Part of a small language model's weights: MLP 320 GeGLU.
Each number is 500 + 50 x the weight over its row's rms, rounded and kept within 0 to 999. Layers, rows and columns count from 0. Numbers have three digits each. The size before them is the row's rms in percent of the matrix's.

# layer 5 MLP down, 128x320, rms 0.0559, rows 0-127, columns 160-199
109:531469507510521503508448507542488494499511512583561499498482507491454526445611538433490511472600472553460566475482429451
095:507422473469472553459455473581503467387436553515424608556490468452490546397474576481480475559560476549439412492550480473
102:436554481521553589443518454636550526590529462423519593493514452543498519462525467419470495558488565525531506524551498481
097:507532506542518537482469436493499509522581525442446574433451560477501505451492480526537577450485495419564488505383541429
103:582496541514526508526484405521555581474548490453459624526565483405524432531495579437529540521499502548563490522440559577
092:514471554562553530585492486496449492515472483558494433532395461495457466401537437466526493528474498486381434471418442455
098:399408454535480490430531577502484492403504412578649581477500523515555600588639556600599425520520566510406480505511549523
098:541425489498483425498522480498504455469493532552534494511483472543521463525438501521581471468483553500594478492519375478
099:400480554589547446436523526547581484520441420510565537608544515490462434424400509496477487520558569465528600617420516503
087:491524467490516558514509518456484439510477447568553500530533543494453474598457530417445525497513488488614486523465549448
097:525593504467470553465551492530428493481498543538466560551574447427464447519521536514528527453560514547473466455494513424
110:472508487457498532482514572493480546467496469473562523459505490548532480493506396463450573531512485532524532425505579469
098:607502497543504547582516503429515565458602460534454497468481533544488527455572498488580454486496474523408533529540531551
108:485501464434552526529544607547404459599556491544434517469433453454524482412575519444526569504488474418497479532475481469
094:562362385530552463556511512530497482437493441441456522516563586448535448435464467465555444409465548517334527494561563577
103:487516489566603436557514423507461468607494511517459479549539487498493461574526498465481606524494440563500481454547625556
099:499520522524398568555554637412458561491542441490395570464419565508434516520489476532563460443437523453489470524510517496
101:496473550512527477525538565546501484506523470458482452511589619466445583504495532521470569587471541470504545477463543511
107:493539470413516489562515441500591481521393425553540456589492475548610620479519399444591471495504501537489607591528444487
103:492562434486492554541506262505453594509496523454495464532488482570484546532475512476489424650523477410528475409520430531
100:451491476551421538528522428384465517527455478467425476495494445552549478502478511473528530549438497597481493527546515481
096:616393587494464549524446499474542512418577500459464450553478496490533561531443596581424557549456470447468522504529498477
098:587496518477628466404502556550505462479509585523500519376528538410458499498511527572552576495586471485577468517405464403
089:368474542561493486561430562571457572474451513464443569578420501460518485438491435463559478487484498436550467520386496348
110:425526423510547565565479465537488414452521550564465510468519418496527579499554434414526416535438532455488488534506535539
097:553477341430552433448452521503514529462468583425498450547454553486520390500527564498447527563486464543543556433451520523
094:600433479452524558460548565439438529516542482432375427626478535554526615638376441506407512510388504444501443540522479546
106:467540523522547396523511449529504520372417468562521529453437480480477483414550442518571588466489445559487476497526500562
099:459531477499464531629562480476428488542488415433472538472461451482499461442540442419551481563407356447510531521576495496
092:528537587524413458475432557442468556494486501510561465552540464369450494520518509507532537556522541600478559513438456447
101:568515545559524535434504473518402532439483597541527362457504579482471545433513510496478511556596434381530500523502468546
103:410490471520467432500499469454559494414517422421403484537470474480535478540544479522569533480461475470423546492487455592
090:456505492438501514522557524493419573517541498448535510378534463489524510449535532505537486469541531552464425467484526408
093:595449527424546458539486536575551474490426460498489420478455533502489451403436415553429473567464613538438512479540451521
098:468512525445572522487451404539495469626558424485508474441470527487444576523543463575514474474413506550426523470487509523
096:429562517394525457494443492465518455500487442494587470469447509508476503477494574509459492527518491521449557474525505450
097:416516504478553609526485455568474455509458529408534472550577525460569455427409533477454461514539474543581502496502526521
101:507497566542490529472451510471547534403534486431509533445586427512505464486454504531519487537482455468463479535531454572
099:457573480405408504490469525594549563564525515501437525529466476467545498516483516554594463551471484562549439506460498501
106:557516565507527496549421491536500477490502490449600475510492502502564468594540483494468360489449472478492489573457502403
090:446540559529470473492515457474493439562621496488496527455562521463549487450494592429505504616534481485517576467511488481
105:498521479451464388587541493507482503580439499566482487541501495439518542541410467449442512530505498473456501572494526521
107:553551577501462510511430559461572489487597621625442541534433420475488446622490468492471446498524445504534431491378484499
093:495499545461508502501461447461482499573497551483429438459522495638480482533429488605575404475451429447563472478443491499
098:588427513517451501523477591507672521584497471489454592429551529459557500515529456518469483497507531465431542509480439423
096:484456474524459509528570447400453417555495508486503508519488452432558423520506529446418444419505600550496460459534466461
100:599538489487539526453502493481427463435534464520469446477453504439380496525534545470476479568535484504525437477462496577
103:487548489476445441505518609433503581464496501491481559609483477486566461480474571460514496584517602525480450532500512527
094:464591477559551528462565474483551388471523590521496495531476488423463500475544559478591396460483461531602593480326455436
097:544453576587440491513578480463481435495408462462476439482572514543479455472447447513497496370420493473555507517446531527
096:609547501482566605507465499517523465611407415515584457612511521577530547559444485496495473559516543453519399470471520489
097:508425491532557538449601522484505491561493583459510437490526503558536452515516368559547484499508437493585690500548387500
091:469541506480568471529427383493399495522502565479530449431553568508470463478458540466531574510454478491514543547489583449
100:546488424529462416565410453610559514521478448512518495478515540511503553520489501456513547397560469455497462619408520590
101:408541551563524452500519506450488573440580502455512453569419441446531472536513530500502492517504508621483531529546515499
100:477514495422526495473540514474534510558461450548467461464639451466478436477510484461455503537539554543540552399540469515
088:543541473403440497499543473520494461616509515536485532466496595389548545488531475486528431450549436534463595428488473526
094:510525511535495446439467568510466479417544440553549431451489688436417469477473501538378428462518465481477496524426469484
103:559459551489445527468441455493452445411527530534464586478512538633433564492483493635445595449549535509452482503535531492
098:464493542421533582472447483465446506512520440415438437559621466554497491513434491433427450494457557410500482488458472455
094:472505524480514451484483510507464459563432425465557561582566457501511492515392430485522539496477501484575516545493534537
121:499507539470455542570452525443539482448556483488500469453383441565484665520461483474509499453481559526483539579632487594
095:484561525585497524442488524499533509462510537526462538598493535569414518525532564560498459424487576499512482463520413542
096:580369479512410483537516549531543636457577437534527505446506528535496493472510530531476477439499489462469538472589542505
101:555555549507499479499437466476545518614478493545546496432476518504421522468536547445490509420453536567502440510579438500
097:473543489409473375522596512583420586538511490594501523541490572525463579475590564517442501425508545541539602424509491531
101:535440512517509479450503446556444457479542542515581441459476475517482492453499498527494463416571481492466506504518503529
088:491499532424536482501457486509604493584423478477452452463479492514494388567503547560425507586533510475430476616525477546
090:477571491491427495491478450501567564482501456492562453378550534470531511516422493526465532506523585487441464541521550554
088:648434525479476536486463608518467468469445425445473475496446452527466476510502455450504488469501466457518491657422557543
087:516427567515473482498487448573412454518519456443468422446558457569520426563530413472495520560543476592513482514551515519
104:440443448537517492498581413466474447497476473528473404503502537548473517518466520527487465470478564469582471452572581478
097:568483505460452483516478467434537448460496611475391514445488404372545445461424536451471511484530494490449528483551453475
103:559473491459468375534543448537584454551517459535524510530606530500468481503503495509507534534473566447529451505443527419
100:450447498433506583469502551510536641478414480453548572481490453471467436494390525474546501506499490442605530514501485492
091:379517465480440423464504523435436552536478546532449567419470510461545574614453446519427526480500521485524543453534490461
105:524493530488423532474460502532463564440520579446509538526517464453564561468508503530581427561481553550469461519541456549
094:540511570539513474523551521525592438421505500530621561509511481594489552481577581527572437455454480526474419438585483459
100:473454548472473557520500571481488546572494506442528628514521521391515476441479512552518509392521522504466496482533593446
098:519439465545572427566547523402581489551442530576471463586501559534504545480535513479495433497545417446489522429487449476
103:435535485564554463551427557543475450514461454589494549585540564562543476537562528392546508451536490515554539459446628543
090:472573456607462468551543424543463499437615508430471523394438562600580508559550553520533533558445457465528467530418546566
106:553528440434536545523525567494507593472467551464540535434425402495505533556543508462463492478506501475515578536566567514
097:554563452481525491339454513475526495502460545492519530481517468598504487533443485501532476526511461518410491531555541444
100:410463531512521485419582559470533432468587573497534432487536481465498485480567498496529538470532538441397532446472573466
089:505550459600461596540531560434506512468465493545537430513474406488549459517506550467457527456492521513595527437429502545
172:451454502460606502521482508503427497507540531598503530556560589473399516528536487582468533475538487523466523535488426607
105:398431391587566551549426539531406517585397485469462499535512421588502518547441468489464593481485497477560498505531458527
099:459425522499509486549339507528554480501516538558463547498497451478547604466618507471452389558532514372503487540547433554
098:547508435524466465545425571523456458466464468561593473575494510490449544469551496440486514506567390486469437442497540483
096:516518451531537505381515444491480545530476575522480522504552560472540575588516554474586530483525607491521457472560539518
099:482541433550514590516471420586421447489627515490483492488520515550531557524503545419470498450546496478461453610480488469
102:453483564550508576384537511368523460566459465415443488431480438463389558525478564522486515518475458505531522484525501475
110:480488528542546541471529471434533469516471500440493376524559471602552491541425568557490479418460514551511587553467508514
099:526540534428507478528458407465515491455577496400475567473499525449499457462520518472486511562544582532514506540545480522
098:506542452519468565420560530551460491485514419418523553444471412508444500478554517518446425501502368483462469487509477441
110:558504504444488533551585603528517564483478530552515577485466512415545500549448436472437444530525439461548464545470547481
097:460415467507467442551555467494481490541539468507538405493416445489505468567470489487534466481516570452496508538469527491
099:547494468533530464413491489501451488526488496539519469570527502609492468504563512447622582418513437454566415544455505455
097:548495530477438514417612684485478471305563505529469590501493510468460519526501575550482563506465582470482509467511431461
111:543423529556463499551498459557455440539469583452506575494468465529563433552470467499430521541584543617377560531562578509
091:537469542516534532483495502490609508484567511496584445472487435515446522542543442525553557568548483568465526478570593494
103:463559516481515420446514553489481589435567461466515407495527519497557508471554531629468506492472474485515459495578547539
106:442514491574528531531502482465547535447382517497542410489466563569472543606511459469465504496454414401565440481494466597
100:498502570482467477560585514466481535461549575568550504461488540503471487451589493500514546508448504431567541501488547460
111:530545477451557589491550534471512451537494468485458530535436459481464437493509556516455489540454588517582520524476517470
093:560509430484377483505504495433455504437423654416467549532491445427540563448512507499458442490501493548575490529497435467
111:440539550477519450487575479447432469502431474493513463392484476427453416419529445490403492555484461525422553429570514422
101:458505503496428403577383474427501448548589475568599475421443476552511527420501474422604399514458525545464421528526327500
100:463614619479518437397587547462572551541470547514474478520531538487443380539428435520550607483505487443384451537446535383
105:518521443489473466490497481525537574474509546536437532565540611508487434452508493589562631562549618583457554446483433593
096:456574463584483532499543541449560556604557393535607470536546461536539426447493475527507560511489412467523498495460462517
095:517665421520482436471486536502501470504535515533518457503566521519472465486531425423546528474515496540557421526507452440
101:401480390521573487445471436534648548512544472476565498500489463502545524496416498539482486427484484571531436544459482515
101:463478451467529527447561472498543542562468536530479465455537517524489519544503474578535519472471529507451506509563499481
100:412500518546511548546480553537507477566408564543514490518511542514457512501480506474556414485506512497464547437523504574
091:594453513451498470330533473550564572475406522508490518503413538510406504470481496584491464421427536495510452453457499517
100:516562491519441542551537437490479396544508498495459566509540568454492401479435495523469542491551517508421528431451411509
088:494538572496449420552572545456486540540577536498613584432414600504473572499530549458464569472455477520584464451544533493
100:432482492485572488456448583512443528505473468405538531516455481511519535487541438480479528611616514506558445430414557414
100:567443519492443597508534429514527420425487505559404488531550421588510517495505527506519493526536517575509498437544495497
133:516436554515468385416475430521537495489415467429491436536575556467535465401560518570468513495459439590496508435469511436
095:390538475483466397463468507594410414554417522447444490580491468485544498539504516487473496464512422445553515489506481540
089:518404544432402510473423479498502442518583490468499549438447408478474517561515502459431625543477491426482437459572550505
099:522474449415483513549480437506604576402594481489431467476415475582469571494489470439607494548451514453485547424499482575
100:570453456544464522558452458573484393489423513577501406497563497467603508494424463557471570392466506567460490448552464536
092:556525485529489590488475449426427541452514512552474556490488508597539480500473466497487344519529483424459453498495528456
092:426532487521527607553404611541565550540523529465540557508402607451578498487423537599466516541408434506585519568466588531